Each number is 500 + 25 x the weight over the matrix's rms, rounded and kept within 0 to 999. Layers, rows and columns count from 0. Numbers have three digits each.

# down: layer 3 MLP down (transposed), 256x64, rms 0.227, rows 189-255, columns 32-63
# up: layer 3 MLP up, 256x64, rms 0.244, rows 190-255, columns 32-63
down189:489464491525509454505485504497509453479524488505529534521551517482505489514536498502530458480512
up190:485504562502530458551497501552524552521475458507559468480463484493486481551450532558507522475523
down190:482475530501453508471521478443475459482527466515520523481506504414471496481505556473455509555519
up191:480492524505446511502467527486514526476537509474483499509444476498528477457433514489476487520499
down191:470495512523471461520512485514511508483513534519569475478464551490516538488509540492488470525525
up192:503490473484474478513538497469518493503536509493481499527504520498469471479508490491509548496470
down192:513514520518510503458476514504516506503494460519530472540481529506512466530512512497492523509469
up193:507530540530522502482492468529494556512495499506459447515484517492492487528505454484546506465470
down193:490478513474493477501527517471509503491520521453468527474543478478518481540513500551479539530572
up194:510504488491520465487507560501475497515512520491559532470462466472502476553485512497510529505453
down194:567518526517486490522503514575524519529511511514517494510522509508532504477521524485535495501487
up195:533510504470451457516486498490529477493532486512491503514518498511524498492517479479510464483490
down195:498498515490525507469527503536473544464555486500479523516494500503498480485495470476469488489520
up196:511497539464511534486529496507489499501512488470490522513496468518505520518533496503547534539481
down196:526515500545490455479481515509554508482513510499459515482540521547471548502515498484520492487506
up197:552501511481522493490519474471527453445470506452511481450458474483531471498537471461494497513523
down197:489485475551524524524514484507528494479505533516567503461536491485577488475469542457527485529495
up198:498516500502484531475454457521517528517486473486487468513481489471489548476483509468499500491422
down198:504520453473518476500513502511508483497521485458521486489484509491516505473494488530497471501515
up199:489501514489484453555548466484551475500500454521487456541466495493516527491496511498468512456506
down199:499539488513483509538493495508516504475530489524483489519462502464459527506451529548515473534469
up200:478481460547512469485547535445472538491471498485465475521458496440469469511488484472468503528481
down200:501501482518471488555460495521503487514493530464496530496519473508444534524474550530505513434533
up201:523474508522505491513479550516474512512482499496542513455524512471476501527485524454507506470525
down201:519488499496539461499507490488479540481502529510479487517477479531503520477483490515519434485497
up202:546479498467495500493503510568475479547516546462470528508508518504472505498493490473516485547502
down202:481523488491504539524545484461521525521479534496493499513479522471462456546501520500517488578487
up203:493498533519511506518516471517557522486501537520512535547520520523486547539519507491508471465523
down203:514553488491513506473511539525527512507541482531495501486512501523504487477504453489514503495492
up204:501469509512460489469478496510492468554498475505485482519475489509478486547502476540525480529537
down204:499526497519519487481500541500506518477481527527490488493467475521508512534493497460526493468477
up205:504512509497490492478502493515470526526509513475527476513479471492494484503518447499532529517539
down205:518470470492475459497461542505513497508474498504518522545473465482539512479483489494502494514512
up206:528478525466496498497475495491498493500515497518468512477484445477477466485509481502477506539511
down206:485507529523477522492497511513506553471520519501489487542507463501527473457483491511459456466498
up207:496514473487462494476504460523512542498523528458521471522467507501466511477532523490518515531498
down207:502522516518509492485502492484487502491460522495503485515475455498481461535472507493520481502480
up208:511510509454465495458520523481572449522492511504482420539511517505517511508517517464490517481468
down208:520461490474473522467538498441553462509499490512561490518479545511458490499526537456451494535516
up209:530492538511438468495483529488494482489486569487472510489534500520471492520480457479514508502500
down209:526536557543529461465513500471479504531510466450438513525447482484501439556488511497529476482502
up210:488484499509454501512493509512522572518529480541563474538524516492491473516477498517509497460544
down210:488525480514469527490509522429502492525425483540488542531447474478474501511504515528478499515521
up211:456453520473496493515482445462529496471467500497520472482507525510532476504515474455484497505492
down211:494506511511493509485457545479480479498456468447516492494499524527505480482536533488520553496554
up212:483504498477506512487550490466533459504485481502537510461506473466483508489486477497473555500455
down212:493549455493509510487577488531489471503546465499474546503434486502499512502503507482487493507488
up213:543464524544477453479543496465490482471473514474478482532493516500458465518497484490495479473503
down213:534537497505490516469547499565488456512514515478533491437487496468495500462477481455485513511520
up214:497526493539514497483481532525541495503448469536490472473487494509492499469500449563556496512533
down214:487523462492479510428498514510473501534544508541504504502498498498556489505502466483540499528514
up215:492486491507483492513495483473497469481489499486519515484526468485487478501464445480494502484493
down215:479507465528474520499498533475503473524473498496521516483516475490454444486479493505502504462510
up216:497492496479499465485519471500514525492524516487474458471492514467480504534468527513495511512467
down216:469496504522536472497484505466482519456507512494534507536481517478525492482475529520479457481505
up217:530524507458500479472500462473501489468491521547484475475502488472491497481444491457461493528452
down217:480478480490513503512448486545502504489546527516494535507512526509485531489505488468492495510483
up218:485515504503512491504462509472492519505510534497495489468501492527532506525490453500496542463499
down218:423559494525502495472535466492532549497481498501504466497456483479516558495503529507465515491505
up219:475530529497497473475507510488475481494518505474478495480511524511474488559493501432511451485516
down219:515473461490502491488480471514526523484475476508497528503483483516553512488501498492516539500519
up220:547502511533516535446496507544521514498467478542478485504479490501494471506526488497470530516500
down220:480525470482483485513503519497505501481517523533510528500468497503492505499490471516550487471541
up221:483538513487487530542519518496518488499505513520507528497485461495465501507487478480514522458488
down221:491525495470548495515476506579537483472496493515527538471543508478515484499499540516504492518472
up222:511502465493474514507502468504536478524505506532492533537521477539509501531516492510501523507471
down222:479434524469510535517520475507503496467469483477498527517517542497486498495512492486457480519560
up223:538532485517515477504502461519500508470532507496502494517445515519531506484485484502516526508512
down223:483510461484516497473492503542465494494538484486493497503503460485497463512531485516483479507512
up224:494497498473531497491448522487495511478506493455501498514462465495485507504511472501481467483518
down224:482465475495487526488521468530478502481535502543480519519493520488540515493480494484524483490508
up225:506477531490497508509520559507505505470438513500473479473471510460481514531465510505492506524519
down225:457498526513527557506533494548552500535524505455477528521551498460508527455503477539478498512508
up226:553494497504481529528494499487501468474474458508502501531443538462493507516437480537449536461462
down226:469489477506473508530553507502469500492481518498560503512513491514483526522489502532506536471503
up227:481516497434476458518512487469492503514524514467481507459475523481526503483484512495528482486465
down227:482488493506485496482481474470459488499503509501513554511498531510496489543552475500490533556485
up228:509493518485522495513518471515483508466510497427529511460462515480463474482491504539476500464472
down228:546459485544487528509517493537521485496481494508480493547537461499491488531508456497453484476470
up229:495504466457510529535460506520529486464521489515524525511479488499538478488504462512518528510478
down229:509497536512504496506520499470524507483483511481497495514510503500484465530451519466484528496519
up230:508505521492501553492437508520515505476461518529523473493514531467500522493506463520492500467525
down230:522528538470460588531486498524502481509508480559510533541477493472452485498495493455496507491519
up231:483521507508485541459482515528507489514523481494470512512465528489512492479485549517491483522506
down231:508548509480487528462521527499492522474506544528492484526483481506486485512523481475512476550521
up232:534469530520530512470523502498489539483448479509524509465485454473510462503490453509528515509527
down232:503506472490462489489513482546499560525459498545474493575451537489483493502458519482465516505511
up233:510490476520492510487467501539514471504509537525450446517523531500437495479517516480497494440480
down233:499478527475534498517499480518519512498462469476500520501485482504541502516487468499480498474494
up234:486503473499501480523504497551533493527462505530491499497506506495469492512509461533499494558531
down234:507507515513475513441506493510507454489507510563485523506468477499515528497494488544514506497522
up235:511539507495505482485468504462491533457483515524494525438486453483500477515484498471469536510517
down235:469512479481504500486484474520503524521502474514531441507495494539536503485504498493482527520469
up236:506533545501462483482507468532512487474502502491515506455479542528471516518480483454461440495528
down236:505515472489512498494493446551486518513518519512493524485478456498563481500494478481512512506521
up237:492495500506501513464545484445493495520489522481528508486495456538447452450478459515493513507499
down237:524514531474545544485503448490527539506518507448419512508465470476522505475539484456528524471473
up238:486496562487515506559461517507478491499524483510476489496479534484498481519508489480526511464501
down238:483520510485447522508501504496533504503533492489522525505526509509497472471479553529508498496550
up239:522489461453515501511513480507491490519494495540486513504499521503519507443499479448476480522475
down239:507483509512483487499525514491460482499516478513498481506513532472486500463510464501461480502490
up240:492489523505499460513490502482539491519517508512496485482550515532515477497470478486495464476478
down240:481485490513489496496473509487481513484511467492487505469502528462501502471520460522485498525501
up241:531505527508456435531520517502511487451477538490473457506545502483492510515469496483480514462496
down241:486519485524477458503547506518476465494498540510488465517567539504492460514493479516502498535472
up242:514506524512474456482496500481523480507492487485490439518522489474492497484532502500481487464486
down242:525497514559462498492539521466495476506487498500489483518468481495532510481500486516488450502489
up243:480527512552515530519507498502538531512517521485500461535455497480454509505502516531518500458510
down243:515496509522549496457477533524473554499487508461505471485536506525502509511520536509457486525421
up244:485479522515490481525484473524502503495487530484550525495511518486475478510504478527481508552443
down244:510482527498553497498493454532536511506468500494477493524515502537523496483491496497516508505481
up245:518514494475474504521516438484463509541476482468495553491471490499501510561517495523494504499474
down245:518476467521522519474501523505461511511535518546502454519468522519509495457518486516524501522489
up246:514540517458518526523508475487494527490496488510518492471492486445518497481510535482474505491500
down246:534506482511500513464475533513509472489485501504483471505524531562521505515561486448505516517523
up247:473509496515513481532526468496503519517442464473504479470481490489476527499486485513466440512494
down247:467508486499505497501482482512505475459452503462501513526488552549441510482516495485526491512454
up248:516510493438522487529498502473527547531517480489526518526508461467474484466532519541467485505501
down248:515486488501500505496470482516500543497489485491454523476459503507507505487505512515530500533496
up249:510528500481477490500507460486496482487534502523502508504517465484531507499465528466482497507540
down249:510520516489526556465501515503532470531539504460499485518519491525479514502503480488505546458513
up250:535513547500536524521509468504478524500513484512506486519542520503508501503488513518480529486488
down250:510454442473537535512490515497472483506491478481504473514493537524503518482478501527467493554494
up251:456499485487466503536475506494513469491540491512482507520497455508496510486473486469479530459527
down251:519494497490521476470508488468520526515446479466472503490478491498482509508510532525476519479471
up252:519456507509481495494502510492497440464503482471467499500463493451495476536536448518495508496540
down252:499537542505455514504496513505496448516508535528530526507488539541495441552527525526509523495514
up253:496484480461456466505495465530522480482488547502486520513474484482487455450477492493477479495508
down253:492502518526498487472463495456507473534457460437485525521527543522469470531489500492486504458511
up254:486500497458500512468492431460482504428496544540480485510495519515538547496492479470511468485475
down254:493503498488518498518530554508508450483550499482564480496463500473546507493479541513487497525518
up255:538497534513473489502509522506521536501507475493469483520526491486519512500492503512536506483511
down255:524547491500454491460513464491503472513520492530482509495459488491461480483541537468509526462518